config.yaml
n_layer: 8
d_model: 128
n_head: 4
n_kv_head: 2
head_dim: 64
d_mlp: 320
vocab_size: 3213
activation: "swiglu"
norm: "rmsnorm"
norm_place: "pre"
norm_eps: 1e-06
positions: "rope"
rope_base: 51100.0
rope_fraction: 1.0
qk_norm: true
attn_scale: 0.127
bias: "none"
tie_embeddings: "early"
parallel_block: false
extras: ["some layers without attention", "local attention windows", "paired heads", "gated attention", "exclusive self-attention", "normalized values", "value embeddings", "hashed n-gram embeddings", "an embedding shortcut", "capped logits"]
init: "uniform"
init_std_qkv: 0.0315
init_std_o: 0.0
init_std_up: 0.0315
init_std_down: 0.0
optimizer: "muon_variant"
lr: 0.0111
lr_mult_down: 3.0
beta1: 0.95
lr_head: 0.0111
grad_clip: 1.0
warmup_steps: 129
schedule: "wsd"
decay_fraction: 1.0
decay_shape: "linear"
final_lr_fraction: 0.0
batch_tokens: 16384
seq_len: 1024
doc_mask: true
train_tokens: 99280000
steps: 6060
dataset: "wikipedia_en"
Each number is 500 + 25 x the weight over its row's rms, rounded and kept within 0 to 999. Layers, rows and columns count from 0. Numbers have three digits each. The size before them is the row's rms in percent of the matrix's.

# layer 3 attention output (transposed), 256x128, rms 0.0779, rows 133-168,196-232, columns 0-127
099:507502482520499488507482531435468488506476471453512496512535490503523562489513494518534519518497526477522512467483480463509531501521493480537495538463523496497481501539511472526513515507520462520504536504455467481507490534502503456510492525464538521509500496494483556517458530516512510447551459482477493508528495479528521487485489504487430509498513474523506549484522488533504501463494
106:514479489469567492507531488512511486499472512488504489470494538482471498526470461477494532483512519481508483503472508512502449560461497511487498469499478516500507476499486502503474526490482542498517481480516458506553453466508492517479482504518467497459521486517484515532488551480492492510512449531483535482493498484515576451514523513505521522531512488462491469480462510495543534460515
113:501552510524511501483472499497512450530517429483519497494497491508525493504474522493525535459516524470517496511499543511502505479535551466483478508554535503526517510481480475525548487498491492457489503471455488507493542508513508472493488502487478478471478476471494518473507520458492500505456505523468539505435504504468489465450566513500519469515505503463519504497491493481515477536510
112:459475499508524497500472527474494463477502511504500476508521465524449456459487459496512467454494482562506515524479507504498443499492491474463514525481526488519505548492462511503509501458468516473486513497498506492530532514500521510472489492535516527498477509490452486522477503484501485499525461544500535468474473490486468529498558481487541537468505525477517448489526495511495524460535
110:479535529524474481477459531506504537471501527516485485441523471525493493517512530474451524520485490503530504460521535535534496556508470499549491534517487519497471520476505459504517500490510507475485520472469514516504494465535491476530511488493447499511498562538489455499498504529487526480494548517546518502507489525466451492481520519517501496501537478509483466501503483503519518541535
101:445462531496510519490492504440530479504504461515523494527507463487440531515516468545485490530464498493489511486514537491545485524524514502483455511494484498486471517476485497476526494499499482474479470545503505488466488510513525475501463503522531504512525571516453473497487502490524514488495534519474505506518502494493472477490560461495526495469578532521489523516468502483495523507495
109:523490515537453497458503491505519506491531490494520511529505480500500499450491528519512485502500494490496522499451515489485481503534513521506505518465514526490497513491480503474485484449469441488505495512498492504506526441472507521535505535504528458514546507528450489513491494529511459495506519482496501521556476485491418460484457524509486482556529493492503505464514552530478471470468
104:543554481474502479515484503509519471500492489501490486523511490478554506478516539458479493495499536491513497445538496477486470524471485482471449551468473485488471486496488488477483505519512464471482518512518487521478539514525504547529548493490524550468512462484507448529495515542482517513470505487502486495460473486506537486496506490507489532517496450515481465547452529508496509507474
101:502470526535486487485498477539476536525517489494513488514501551491533514475514492489530470538453500500459521495442497505460543473496570514487536479511482525508480482464510460507445505532526515519527511447502480460460526530528530510505512502494456457502476493497537517528496515505481514514485453485507467490487471548498490511488516525511495523522549480518521515504483487477520516518495
118:469481511471523515488516549464532460489484453503507486515490470546480468455487528519508498468500496493503483468491478498506473511545516516519498540462529484491500464487496527462514488491464486483476494559476522506521477495510505499507518519501535483469522502447469458475506476503506472494515469450462480528489494484520522492504448527481476538532438522502463495505505502506496451457515
107:520522485465484454509518540450514491492510460488487505538495521521529481549527532449486518488499523461493520462515473482454494501502503525493494497488466486483567525491507503540433560522534514527482467520512486524558476524532472504514524497498518500504530511495476477538482514484501490478485495481469529511496513464526504497527529514495478483466524480501497531492477474518476519518460
114:475519475447555490505497478516529451496509509504454515567527502521457514543478481494472473438478489539485519472518505517523514488519474513501488484509506504512511483512504520493506488522500496487511490483498529540541483523515497513463489491499473489496495517457505480493488505461500504475488543502443464501457505521527483464502512472526459509525525497535483462531554503457536471532521
110:457523479493521472516473530452506473507493465482503501406476522498480511507484494520476519486501506512525530456515552493528499507495483524502488503488473527492472508499498511508487528465536538525562494519501491517447463549490507478477499502471483518507450498483501494481510521527530505486494523509506533547518508504497513495482508497463490487519494446526473492470512459552503531489554
094:519528505499506503507511487537485487486496546517494482507528501527514516538515510497516498485578555477499485472490483473490525519495554458487485499522525491519498526469437496534464452509548502497509510513518509520510495510533479480558476488495452465511504449494512505475481549475506496488508505489514515493494530494543524495481487530475495454475533510501468537531483489477519524485561
116:475473492458538474532509517419519471498483536497484516469510524474449495504493456538498476512473477492527504531536522513517536517503492508498481491516502536498482483487520499533500526494532513519477511524534510467515495511469500540455486502502462468483496549487525471497510483530498512483516471534493475554490471482517547472526487468502494482473467500519505491566505536473536527495518
104:508539516529489488488469488505513497504533459499528482474508509504575503479502530463507488498559472454499499535519508489482525529525463498490513513483531498479513537523484484558500516473503503505528490528444488505496504542514526506481475487507550505536479458460521501449513511482483525519512491473487478515524496462465549472467480490494503517438474500500521494489485522517489549533503
100:489507478498509475522524443517485542513483500500456478494439527526529504503520522472465481458517510481526504501489505497488493478505522522504537500453554495532511501513516538516486483553521545468513515534466486486479494468506467491467520470489518527525439494507503471503503499481514511519512525495510503523529524543509543523489452518485494546468512458531494483510528457454478499506521
097:504492503508493516476492468515520518518532508559476489492495532521495470528508535480497521547512472505494532521484504496520491466501516522525515498508485478487543514512511514451537454510490486492537498527524474556490445501509563488524471482491502434515524510478514530480537486538502454506474467473534508485520515473500467512487456530495463516542510493514493526460518528496523449520495
100:468475503499501496484457553457514482461523449475492462518492494505477490544497497468534487512507488494486468441472478488469483488524500486484525536464502519447519496482530502488553451497528497493529505470489509503484547506534530542466539497458462476493516526497508496498482505520507488510486484517509489492526467508519504554488499517497474555518506484484495557495507506521563505500496
122:519508531533493526513507509553522520492485502484479501489463528528510520533493502496486495485535518475460517534478451493545534483524505459513520485515480466471501468531442464478545453465523488507514495536491506506514492484541496520468510536469496492533484509450506545534480483530480495497474485516529505536540505528536532528507463492467496480525525506500495532477537476478514491519461
122:484504532470528515468492466484521430537482511521514480510496472495440484493500475498473453480451494440486506503532521531534489475514483503483501453524504493507504491499525479467459516494510482517525544511516517490497499488466497500526451503491476467516501574482457488500520457511491462458526520471530486495465485474506468505500548483524480510508461504509530483521506493521518492487527
105:513490478479515504519505495473523514505530501518494514534471491522449478524470531515481519501535494478491491509510493522477475494495505526488527527467557503470527531511482500470483519480512492509558466527541500489494447527501473486494454511494473499510528426476485449463492485498477470514471507499502496471520514503549456492482459523477540458528482542512498499461525494548466506528509
115:473466477509556482521504476509507445572492519525526488513509488498490510490482508518493505453526513525462482491506499525544478541530489509521530481496518494518483468522513449495485487513510493507495478479477459501528458489524484505522534525560519489424544491502517472495503483486479535522489511476477495472475528485483519483513481491491479545475481526454486520495486499510453551514494
105:494499523495459467531569557474555463505486473498486495520522521490527504510493463506532484493479519514543481506504514490528507490503528517466518506480458479539516486493509549455519487502545502523536499500501530514487504512509488497473466532545525479513453512511494544490476509472517495493513491494516495506562504497505523501480498482500536475520450497543514506511502539445526500474551
113:477504476492510475516536519482462511541469433502517540511505481486461507452469486495541469479497479453500491487507484481492475527522523469519481470487498516524486495483517506547507498515498471466508501525478526505512482539462543541524536535459510530430514499477480481510476509501485515487534477486542512465530502450513532509464486492473492515531543509505515488520451502499494527496498
099:485479450489517495456491510512492491503502551495526512546501555530483514500548484515526481451480486456484539458478500493524496467525486507540499445526516545487515537500521503518474498508529460494510527490540474486481508524458505448479531498529538510514467495501493526493502512507493443512522520515494492535497485499474467516487482523476515502517514505539486540495501452497463490511550
118:500455479506516479486511516483482456545513477536487532523507539525473473499527505533531471472499440475499493515498454491487523477464507466538510527507484439517546508487527501459506490520510499492460487491518485520439547523499507507525486485493452525533481490451511488488497458513467442528505467503516468477517490495502487545491508515476497523510482543475477490508530498482516506519494
105:497498547498492469499476477470535475541514480449530519495510453484501496432518545478510534495467518515521512488510505577492444470504448502493468501517456469533505519500484474446527498473504505468486520487472498471510469549491515496452496456538494501502506476512482491517494489473488517517485517506480518485515495494512476468521543521481524510534478502494506493491477496522536465476484
103:516529505546510487514526467475499485542516495462499494475509532495508494525496536474472509522519521510511513475550508518493541504504492516421538481491518493538513525529476536503451511436490500523522476449467534493513495494499537506472477488520494480485539479505534450494507488488474487506446487487519509493564468501542507479495489467489526527482522493514476536509503510454494487509473
111:499504489509498508509523502477482485544493484480472528504504498480525548502500478489510467499529523519521496489546532521494503508471516497527504473507518522528445511486463445537538487539500484513453477438514500478544479504508442465493500534495444486453492433534497498489477514516483520503536501496512503523456490488510547508515539447519541528515498489513473518505517502475491519491514
100:463491490453512521532483446478484470502513489490525527500533454497513485502557536488506476507492510501471434495494491533505514491504505533486481527530523488491490540527488516523500503554484515491500523520516514435514513494442519459489500489495498528484488480474546555506497433473461499500490496472497528517471481487514511528505481499523500482538545471512474510517496495508448486481472
123:484465472450525575504501466446499462495502508493524492520523525482451499532498457519478469498493453504462499488494480555518500506513506510528514488488494467471472461499509513512494504526486521527517541488449537493528462493492476498515449483515509470493499531481524570490518500484473504500526459508486482509525534501479527454522477498466513507507490502494490499552520536485517507485505
108:494479492469525512510482487473471504531474532529478488481521465508454525502508507502515466490491487506522524519511500486478485494518517504515522493523491516516465495539515492474509559499533480482488494477518543534502506517510502505445526471519516533482476481474549516503497493528502519513441485503510521500526501447502525498471473503427530508461509494542483541541441474524526571512512
101:497529501527500462514537502493505518473501527498528527466492486527492529462517451575505504438530509515488496533506493496529476475521489504488513464500489544504523529481504536479499539509492485496522504532533495529499484462519505531515472485509508510520564481479505505507500475467518510496527536489497516496544529469480516494530548462514534508463469497490533560534480485525507513458531
094:500476489505506495524480449566520549473498498498458512514534487482503489536494494472462505497452486472507468502518433497507495502502506466464483541521464460516506475544529506514458511474480486519469477516496514466507521467501470517472494489490503491465484450505513480508463497531475514507480481543496458491512499547485520514529461504486478520509542498509453508447536483524511493506511
108:473519538463552502524511505512520469551475485540548517500476483505478490512459491513520510496500483515442526527473493510480526494518507489491532517478469511488469495541481517470513486491458532484521499499505498469471468533492524476488548538451515531516489479497430504475527466501470518509498513509480512541494515504515525508551462523507457502480490500516493464494478483525508461455468
071:535517487545464492490472504529491464477491493491510499506491494501537510535513525487531522530483515500461487515471506509470507484517504485523556460494497483494508534493507482456468532518459474519519486476468503502497528509525463562487477480438541481507489474463493505514475455480438542532490517523471501514545492466524478496470478497527480504521496487463495475471524448503493469503471
068:548523505572526528491476542542534535492503493498509508496542479502511480472537512491512482533522544472474519527484528514489533512516460521472515534521527483554497529515498498481477522542495468453497478525458536490480469501524499482473461499504471462524507498478521532509534491505490469464490525479522453497529458487523481482523518486509491502481528516482513517472535491488507508489452
068:471506495515507506482459515538464509527469507536514495514489475474497462565516490454474469475481508470423489513506523506517523522483509494512476516483516468489504456504517525504521510482467488502516474508480518497506497514519518485489554508504478496503448464430528498522528472527485515551486546531480513462536482506492542476519495487489490489484516473475451477502491450468500488517504
062:481508508451520465519498441461535455522507529530484520523476508509490518515549510512478491485499482490538484507502497508512464483525519458544507529512507477514493511491503491486455488517506488436527508528491517503491528510489511448473493479466479491451474510493480512494479535491510477544415472504478520546498506541519503484486497513483456506475464498535508497513521470542502527523509
098:533469510542469556488504518572475558469492498449483520486496515502581487509480517507508494594517504516493501538494472480536461505509504505486540501486486480486500530491487526467528476523489504518475510506477490537506501474517498490445498503501481473506538483506515508490508493510457522519516507509497514484512479532554486500522489486507525505502535509490496486480502477448477487489483
060:481524472531538534484490495485524528483549439530467513500531450503500485492495489515472489528479509491487482494485496475496511546517493482488471499546507495505507568503490468472524471446449513476538479468504512498502509471471479503491503468509495492513473504517484543508495499519497505494487539497522527516478480506503474511498552442549551483499521506484505488521485461485461554537499
091:562493514514473502466477479580488576514536521454486494481490517481540465512498530486550524571539498498479472481510496505532474499509535520497516512482482484507497500475496497487512462505459519507506508512489472525524504497504547491444533503519537492472560463484515483485503507492502521514519524475481489471480490489497500483523469525497507501491504507471474500462464473506483523487491
074:452489515470479510577524461468526491517497507494476444502548512543468507492498505530462484499534516509523514508542511460491506503509511508499504519525529492493466473461504504509495493548541508518455512519471492455543486502497501485563493458492545472476508530489519522508480521529525477471501522487501493503477484498473536471512522525469482555464506521499488466517512524498518510470491
074:491471484469545494508494453440523496504498527531517509488502515561527527479490505522499490439508487516555456487475528493518509506526490455525474502485494533477462445527496504480463453498529516518479491494533489505478540518499511487501540484473468473553469486463458510520518512484515496509485498516504488505522489520507534504497513477508507514553497495486457498474504484505523538545536
066:516556535509511469494499506486536480482469511541537508505483474501502506560531491517503514490494483510457485545529515522497472465496468555523529474504469549481521524484519519508486529523461533527527542486478492545495510504523487552470507512505500477503504435493503512492477483512502505489469527510515520481497479475510490504515516435531523535457496463521517491457473514478489490459504
061:526498480520493557550521499530521478487462502512527525500505536488477547512460508494495528539489540499499469503495454519520533504484489466521463477512469494497537488470495542490501523488539490515500537525486495538487566493490484499502525503449487540497490489524511488521548509482489507522505537518535471492516512503461503494534530516487485457538505495482442502515485556475493527535501
071:469529491505504453488549492474516452475508480508501495544527503486535465557538454547484509508514527513489519474481486514490509485521516510495430480496498528468524525506483495539470508482495469479518492500508448472507451532492473476510447523500470456475468510467488490522489500462534522489550479504515494493509462517496531520511552500494533514474510491493506475492531471480508492496481
066:535482474501515517477460524507481466500502497536491519489478512501554494531537502495501512480524527508484490487488510520524493487519542529466555489484486507503549520492515530448504459504455486446507497499510472458531481478511495527456528479468520440521511519476552472519523522520477542531511521539478543475488517530500474494460534508483463503482482502475506530494526501483470481509509
073:565487483534460506490476493548436516491527493485497492502495513485527472502538529457517504587522489522486503509514504477501510479480493533470470514478482448497485497529468463453532505526469514489477479473497512547513469513520492514456524495510513502526496473461503505532506488499487514497475489474502514481489518498483526524500446523523508501536479499491463474488517449510486510487446
061:479492510472526515488507537469523482536483528512489523516489512492443502548505540472478521458496512498487513511514517501477481474440546474482502470480477519494522495496512508495482492514486486483555514544553506495522510502515498585531497473527494497534496488517512466478510534480504502499535519507490549543511454498540533517540497476497494499467538462515503535544476500483489483518514
127:587505477568443527473485520587451553473531514493516492465512508505564460496515520472524510575524506463496498491512482501522483484478516520477498513476507461480488506520493498475534488507478481482482498497484518508503474487536522520441508492524493487499540486487493498513515492507491512493519495497474494471504531501518512491496463516489498480512510479483486507487518484494496466500478
076:460467545464469512552554446462475474517472487487501476483485522475480509521476481494510455461510474492507496501519538482474530496498503507510505488520512448435519444489486493540509459492528527516492509535463480509493534488500496518512523484499483511533499496477542524491494504504540504498510506482436497501492517493473548495485518494486505491476466468495477521503477511549549503530506
068:495516524481507487521530457453505480476508501494446507554449507513488492516468508503481450438488479522476478551543525517494525507537501485490506502521507490490487504468513517538481518495525499487497529476453498523563506520477477454515502475466519486500547503490501486520512479469509518536478477512514486461452479515512495479485489472515486500516505470490461446548489472463488482483502
081:461514511492522435486484493433523447553490506516451508514467462513440526480482486480463483471475492515497489510516513506497527494490493495512498501483472538507476541502513503537483500539542481500477504531492484493467526525514519495525498471486503527457494495562466544494480503496513469502460521482529475502486502500492532535493526515524529496492479511533542462493480514504520464478537
071:444503504506548495517488512438478473486464492517470538538488531524481494493522499508527499503488518498513538487508536509471515508506466511490457516498497473525486508534473507506504525476515467515533463558526512498513488505515526522525519505490484479513521483473505511507522492500493505506491498487523460548508571442508506555469496504489494528474507506494483550489503461549562549487513
083:474497525468541488541524459423503463496492483530452471534502500505447539501463510533490518449462507520519494502526525530503533504503443490482487512491493528507479506473497516516456537476537517476529531503464502483500536504465465503571510500504548539489488490495528538526494487500498493532509515520513470494469483478494527504511521489497514468483479507496520485535495525484510514507503
089:572503510535460500479519488582479564518509504473512486451516512481564493453552495503498516564501472508489494471501485501516490508489527516483499494493494450489459481495476465499515503533496501489472537462494524473474478510526514476478490504525486506487516522511468475466512497482477554456487513473513499497480520511520499499486490555492503511515484500468455507484501484486500481482505
058:460472502495546530514464502524476530538527485466505518443524504543532511550477523504492512532501512506538462475494462476489488485536508450473465530484487469505516552470509489513489486496499514492508473510529469505479503508526536501509529501497518474562528477522535449480508484518497508526522515432516494487521517502528487517473453519487486494497480483530478524489490523516484503550508
064:499496473490489506469495519527509492480499476503522528519512526450509502521490542457515526510487493519505508486535490528472482514523499508512547479598454483491523512509465513558517500468464555550528489499494489475513478513499540510445472515521535496514507530465485499474510548486463486459479469493534543501527499501518489492519486501495501484514500498499514500535496551481481517523526
075:521506470562463526483503516554481527488513479470553498476532514478566525491519477489509511509500500467526509494480519482531501486493523496486540546478456507533513507518479549468546460498502511559518493528449482490488519485516522520498505507483508469503519497483490530560477488502500474478557547508499515481507511471495508507497465501517479499445494480510462518485516499489514512514528
064:474498514479473519517533502524536538490515497473507523500508488460498494536525517520499500503547518516501502535508510452527496504465497532511483509482477463515528540500503504448506525505456494478482510500523539487533438435547518519475493517489503475446510515477495531485507540508506512504500539525516545534464479497502506541529447470476518522485490494512512501509509474492424498519491
078:526481483492433509441507530582464546493483541473488492446504504523576487539466499454493492538514529463513510505478469531518487451470484510512499489475511497512530491551519516484494491499466513464525500496477503512531506501521508495469533487473500491520543483527495499491507488488509488487526497490486500495509496527520464477478469515514536485529495509483480533527510507475487513509530
065:518506455477496497449487570508498555475528542484520507536468505510493486461506512507504522505545489492521500501475481458520498470505553533519534512500489489522498463487470514473526501481493485498518494518480490546448471486494547527471489529516459498509479484561472519492498505479517469509511491504498502534538542490460529528475529502514541521488521532522520501514525555515510508494501
067:520502528488482508502487507518461484506476487483485503515490502471544466491464520503491528521483490470470507502455510584456497488488512536549482469479509436503507515486495500498492482474492508518507522496481463544556516484516464484496505473465478532503509497498513501468517509533482511485492525423515513524474528495498480502515496536523493556536478471498531467470491508469519476498448
075:481515511542528475498507539461508520499483506513512538506476512480454504543515505481499488449489465517513443518483504499501527486498538507523517472465483499503484551513493465492516542476465497496516471497552522438516467519485488516518505526510477520452505495499502497486510501490500535489504512457505497525507419470522451517473503460479471501454526521520536501486512474494464531520523
066:501481431492485522507515514508540510479485518494475527477459510490477516533463475469504502488524495513494503496512485456541478421456490469576492491492466483512496476495531503526521507487512476517512491489538492514511479496506509530487500521505477490527450484546418514515522533530482522507492507528477510470502497523541546500513505490497496516540534492528486485526528466486477491511520
078:541504490514517523500500541552472531499518491467523508440511510530538455523526512450500530529518534477494510477522488515470452485507541505538474489508508430518512515456470474465485495522485471472515519527488505521474483489514526496462510446509498512501487510480520497497513510486505520520521504497522519519502466493482450502513465521490465512541456439509497491472522500521482518474520
060:479548521472464517467496497503536525525488527456496479539459472474520442495508484444543480511519514509440477474510438521512466481496530487498499520445534480488478474480494494507521521482483491522475484510471522525506460510511471491506504496529461516507541501463483468519483491492471496534493519544459508464529511487515476495522488493494533525514515515491476479508458518454500491481514
079:557526499555454517506491505523465535512552509485512503479515539487519535484532494521511493555465471491485513518492538487511488520479484508492527498513489472523500448543464486489538508485453486480510484479466548508499491470503492470469500554525501472496545474468525504501513487520487550497491530511535510494472527488502462507471515495491503481540497506471486515513479475565489530494495
070:549495494538497499487494514533562514466429485508483490526492540501521476520490502485514497535473545520520505475518492516521478543520483466513503509528471492489470532503499530470525501502472462525499459499504515439488478520525488515464460507543519518525506527477504498497489488519485496479491483418525481486510550460495478525520478515493505485497490522508500484504514552490503491536552
066:492517497521531485524434493462492489549497528491494525502468494476491478494524538485527473496498483489509492461482456508501470476474539475510514515491527533515443515499510475509479511517504478526553468530452491457476515514488513552530454491504489494533497514499519514474530449515524425501528492498527517543496509513499493487530505563484540490516511500500501532514509493505518480527472
072:463529532471523536478551475465491507549491459498490488515520480475473514487490498500482502518504478508449464507541502459511496506482485465456512461486490502475497455499497544460498496529478494535474527521461447513499521543478495494486438505450510494478482453475480494500491505463491530533490472528477508469501501494532468532479488535496489514520522452491525490516490475485529509512503
# layer 3 attention value, 128x128, rms 0.106, rows 69-104, columns 0-127
096:488481472486480502523446510484502550499505533499507502468490507526469486560508544522479486490507518476508490506492489488515488539521508444505540525488506467516489522490502447540494544465493510483467529496483507491546532493482507463534493464525505479495531532456539530520513521504466477506509493529479471454519489527540509525455525489506556474533500502483476527546485503518501462503513
123:549446459495459477507494552486472541464524529510473480481530513509482527527463464507484480510512484488538521484474462470512514466506487502501489475509524525486476543525499518504487481493496508521435475519500502454525524500500480502526507481507480458515506513538511503479430505503514487475472513502496493505493541526484493532472511481488485475431499491474514510533452515477488467470475
103:489445493509533489503478539510576449473497523504450468527493443515487528521497489524459511501527495486488498490516513507512500494500462502499487511502493550537534503500553513507466484500483445494494507559561505464507501521539490478534523497488479524522459504498533476529497500507489512494526535508503526471525508534537505518492518526491518503540543468506509518491494487510539493510469
105:526508516501513500528529508513528527519478484493572461519479539536500462507479499506461529493472535461556445465509485559492524479472509526526513495439508526495510474527505513499517518518497510493545484462487466513536490486470498530492460514519526483486521496502477489505511500520536503444515484484514500491466551499474472515512497539515475501463465502512501478486539495500497461514515
103:523472471493493485517564515486494476511478488463496491493523515497511529478447487496510542517496487493487511566476520465514517474491538500463502519481504521465460527475480537523460498529503494526504490486485490476460527552512487514485497493439527503473514457555501515524477479541486485473475523562478504483498504545529530523523471493519508449500497503484504525501503478524497503458505
105:516565530509505478501456542512483529488480497492480479483539478471502502490464500536486458478550455523511530533513481506533515533517477527484512477518496487490496531493489506529497486519522539497496504490509494497504522491492478487490471476511501504512487552460535517504523495531458557523538498512437467465510525526504492484528465536462496518506458508489483466506525504555478463539507
100:451505483512535481515513531516496520536537515515500498457539537511461542519484458499481528486501468511441526476494496491461531509495498535471563523495469520554515479496541519506515462505515491492518480497503516489467504484524492492524482519501509555493511457442522509490481503548470516488521503538498523478469517536507463500515531537494481513489473538461518470479479494496502512480493
104:494487515518508459521514517508484528473520480534517553480536470463488464506498478472493546508522550495461504521504504513491520525501522452488499455568507501509495550518524493488510497467503509523494457516484487489459515483482497504497459539499504534488488520477447461456440508522510509523525491471498478507497506484564482524511498462494488497490508556529500479508481513477525518522535
107:497481513522493520542555519448507499513558497529495472515479493499511532560501517480487535475494488543509514529502505480510490505481487487508521498473561539522509511493515511479488520496524527510537500489513491546510501428495495480477556469496526483504478504518497490515505531476460474459486462514503535521484477503513495556467475440518512492525514474514488509560506477517497528491481
104:491514482508545531479491534493484489531506472507512544548452488488467527485505461464481462541530515465483495469565489483487500502484525444521507499509540478505522486485530518472499517461533482496519528483502536512500523509449501539518480489516457534514514469468478491494502483530507508473469502538514537521463498493461520554529480484493471507505477546490522526492516505493482519477477
112:515490474498512569522464498534478522535525543516461474509472500483490468514485488507492536476484457497526532476505553519512518480526499484447472511497511512550511500512513493507532491460522562488479524543507482541477513461513509501506489481484520475499507488493489531514493527521457543514476513518480506493481521481524525507491533518491516493525477536480475504517439515484490476521568
101:482498492463512480490500527469457506484494536497496499481459564505486519544491476446529514529530489491508497491549486515475504470455518468496476499526516479537503511454519504539482476524544517472510494539487482500494500493521519470518489519470476488482466561520484519513478483485515491518523512491479531512466515507535494491476528516482544538537489488535538451499510455472550513486506
109:506515533463452486455496510459524508532443505497504507541521532502491470505486513514510489470508535518536525469505487524457470460518534497524501515543500497450512481473518456526461500513483492489502529521497513542510535513473506516479511496508538496512514492501508484519497514483444450507483528493456503497446517470509493551511511480536524472514469460530522467533510521472494461502509
104:536509464477481491459521508504484520474511502474473511489507480481548567492519458472486510500517503491476544505524507468478521520512489526502515514466493525499520474542481478495536524519512480482484517493499458524472521511490492509514457491512509506475483493494468473503532520481490500519480452551513529522524472532499545521508523450542470527505531502478490480478540477575510494463450
119:481520481453529521487496553514510500539467524454515524479510523505474435527547522501475470559537513483476494483475478509501488531502497517515529481512530518509476449489468506491539528466477491515514462494497495492493449531478493516488501524485490505501497500523482524518505462478500487513479487527497530518492444484507515513517543520532506535471533518463487519445439488471510510499503
093:517522486490502490470547539459523517455520517518507542457492456499516503499477513528537499484519477526523518508519505476514519491498463502516503504467507549527513460503521517493521499504528489521495492505493520516510458455494483493484535477445520497493514506548477548518495512508491538503473482438508498516508527514510534573509463462450534537515551496498521477534520508490505477512521
107:528494523541527481520490532442497501462444515496477550531439505523460502512529476493509492504455490466471506452485482532512494499518529511503502533514495485498500543531484479539454489487509469513532510443533535502481490530478510498529473508506482507495480523570512479496525515480524543497459496503498476529489478497515518514491495475489461481489440470480527503497499510515497482509489
102:429474533507525463496521448494488498453494468517444473530505465533484525528472481505485486500515543500516496508476478552459523508486509531445508487480501483489497448504473554497462524495489508502478467522496484499506508497558503483481478505470480484485509510532513450532507524473514502486518527488468472491538488481495509517478544493519483504489517466474499495515507463491554487491524
096:515466475485495476490513488475488485522460482512478470540512476527532513497558574496520533537489529455544524474473481521476552457500487452524466534481551483514539507534521479477540503511510512473544505507467509496522492467508490473526544499509473477475548511482491503484509509491505495526524495500508512517513508467459483493479498473477483501521501515507513463540523517521499469518516
110:470542512512476530478474496511482505511512504529494515486520537492515445469497505479504539537514520537478456517481548515516483517526512503514496498510505501525548501469479479536519493511475499534503499488498506488510463514501540478514450440531480523480463483515525508524545463508553494447506496477509498482476576519527449476524527502484514506473510471479500504485466479524493473532520
119:491486456481531498472511517489525488471498519507551514507520538491490493469513538465528507474507483542520514540511508502474505507510473444501474534463463468516471497498523544496538468504507573505528455521504503505582533516518495494491486480508516482497497522498474488488489440470508471497484506535501458487496541539492485490530493454474476506475477520490529488498518482499516514466487
099:493549470488522488505509498492521462509519491454492480485480504512498545528547522522470504453471480491530489477505514496474479505541492476535474468463461479556465511497536511539526516531513484533499501483453542522485485461542508502571493513509494479513467508526485503490520467505491480507485517513484497525478514470456477491506508484507506520499499438517499493549475499471508483441483
114:500501472499506497471502503523454496510533506471492478473507491488470521488493495519535486552471519464508482511527477508525530489485446505489464507516531488502534494507508492466528503544497514482444473449512513550443533496515496481505515525457518504537495498509459455536489479538486479452517475490502520496483553508486484521556526493473521471501519535491487495477529498541539513471472
114:494476493492481500502468466509518539509470523521485514483502455482495467509508536519431514491516464516470508493514488479505472531517487510543512440541515436493515494484490486524501500481466501466468519436494494515497518504453482509502455530517449500483498520524483477439558514485512529484494491480470476454495493539500499498467536489487499483538531516485513530484511481501500498468481
096:515539462500469530481489486526468526488472521506500464474481524497469561483490525526488471474493519480476532471472513451456483516535470509479488497503502494502489480525464548496518495540495492502521507470492528507479526459477431492534496516553500481534508465493515468518485464473493505503493531515496492507551523512529513484547557512495505539476458536469514512531504506502508498495481
099:532477482488577442468538506531479502472481530484481495497513491559506488548531506505459479526474483495498543509514490485478491515518524505482481526520517494515520512481504510447534526481492487499500528499515499465502524477561480500467518504542530484511505493438481486519518488465510505563495471481533470501484485498524480501476472489505484441487516473518478514519538486506516513524527
111:572505498507470535516451506534518473468454527472496514464486552488510506474511447486508513464507523476477493502525509518502497491502525505515501487482464497489502528505507507488492467468522487545518540518474495460499536502510468461491473476537483505489521511522497513538510476511508509512510497541492476490497483492571520468513458521490496447476507475493548518511548496530461454512492
110:505506487512522504508490514504477490434497509466480489533534474553570547520490521556486478477517493490493449499451510471525465515473500503508516497505472495512519512499481507530471527519476511493509470548536552498462494461501528475533513561478515491503540508492522496498460496502500466498521536460501491508482484514535518518459525504497491493482478516516530509449504492470478501533511
101:516506493494492506494488489483527527482479523567500526482494510509495489483494504523532502508512494515496515504463448462490488487536463474528499504468535505449475530476525500482487494471527492519483474516510503555512551496478461517485522481501502483542491512500528494521543463458570455560513467514504511493468541518521525499517481501552507535490500460477456485534509492514535497492495
110:443489500490473497498506495482506461473506526510526498423448528514526517518507493485536489496466487529529456497504531497492477534560466484459471530520446454467513487505510511506534520474513478508525546502495484508522461509521496522492524481504509524539490483491496491524540496484512490531510490504495531488492515486477480475464520519518504446464498470540443483454494505496498495530507
096:547487486484480521530436527459474536464501511499480476516491536509501540508436489508505449503523540484518527531473503496503553488503483457495515480513452515459527528497487471525506485477482502520526519488481461514450499510510502526480485515486525482537485472542485517469499488515493442466540490481483442500530523495521488452493466500510521485497510521513534507503501493506502503518526
118:492528515520490476526530529479460480477484503497530510451528506491476542501508506481501485516493540460513555473540540443485520493508493486465481481484492497529491501516506503485523500530451547523507519506544526493481460477489541516457455515431500494472511515512486463516505529507548507509483499486496511503487487492518521545527511526544455489460496540507515480496516473469492483515476
106:554505517463500492504553472561494507518483470481454500518546468476476527554522531519527468498538511502522472535545533505488489523526476504477513477518528487499503503492502485528486548492497491490530481506497448521488469523528499498526484472519525493464529515503488492496522510492523548534545528481485496430534499475501473544536502500503476538515527487495514492483497478492474498476516
106:535491556487493532507505469535527516529515510496533485517514481524510507519490494466504466544501538485510556532496508523486498486498482533533511482521476487498479475498502488502511481453526470461486540517470499514492527490456496500489515507489508509461477437518508527530513452532545536539490500527514495491468506582494453470524491501529501507485499508481470465482502500520473478520450
109:512464500526524494448533533489480522494512472479519499469536475529522510503513506532474489487538462486499530505492532546498498497510526486486496459526484542492499548459486536457492460503529528497503492471491490477536471477488500490523562468508489524498495543475521505515509510466494534482536467493484486505469505452510453528507472551489520473501464514500443531523490479485477522467507
109:535483452485476543509508475526504483485510508480460488506437493514493506477526511498486460534563524492470487493519501491503532507496512509535452469493474466480494504497499534481556480495467494547480522536522550512521491492525459515510483495541521450506510536515509480530513490500495544486498529487473464494462508506500526497496499512497534499554496518532495514495493575495512509540516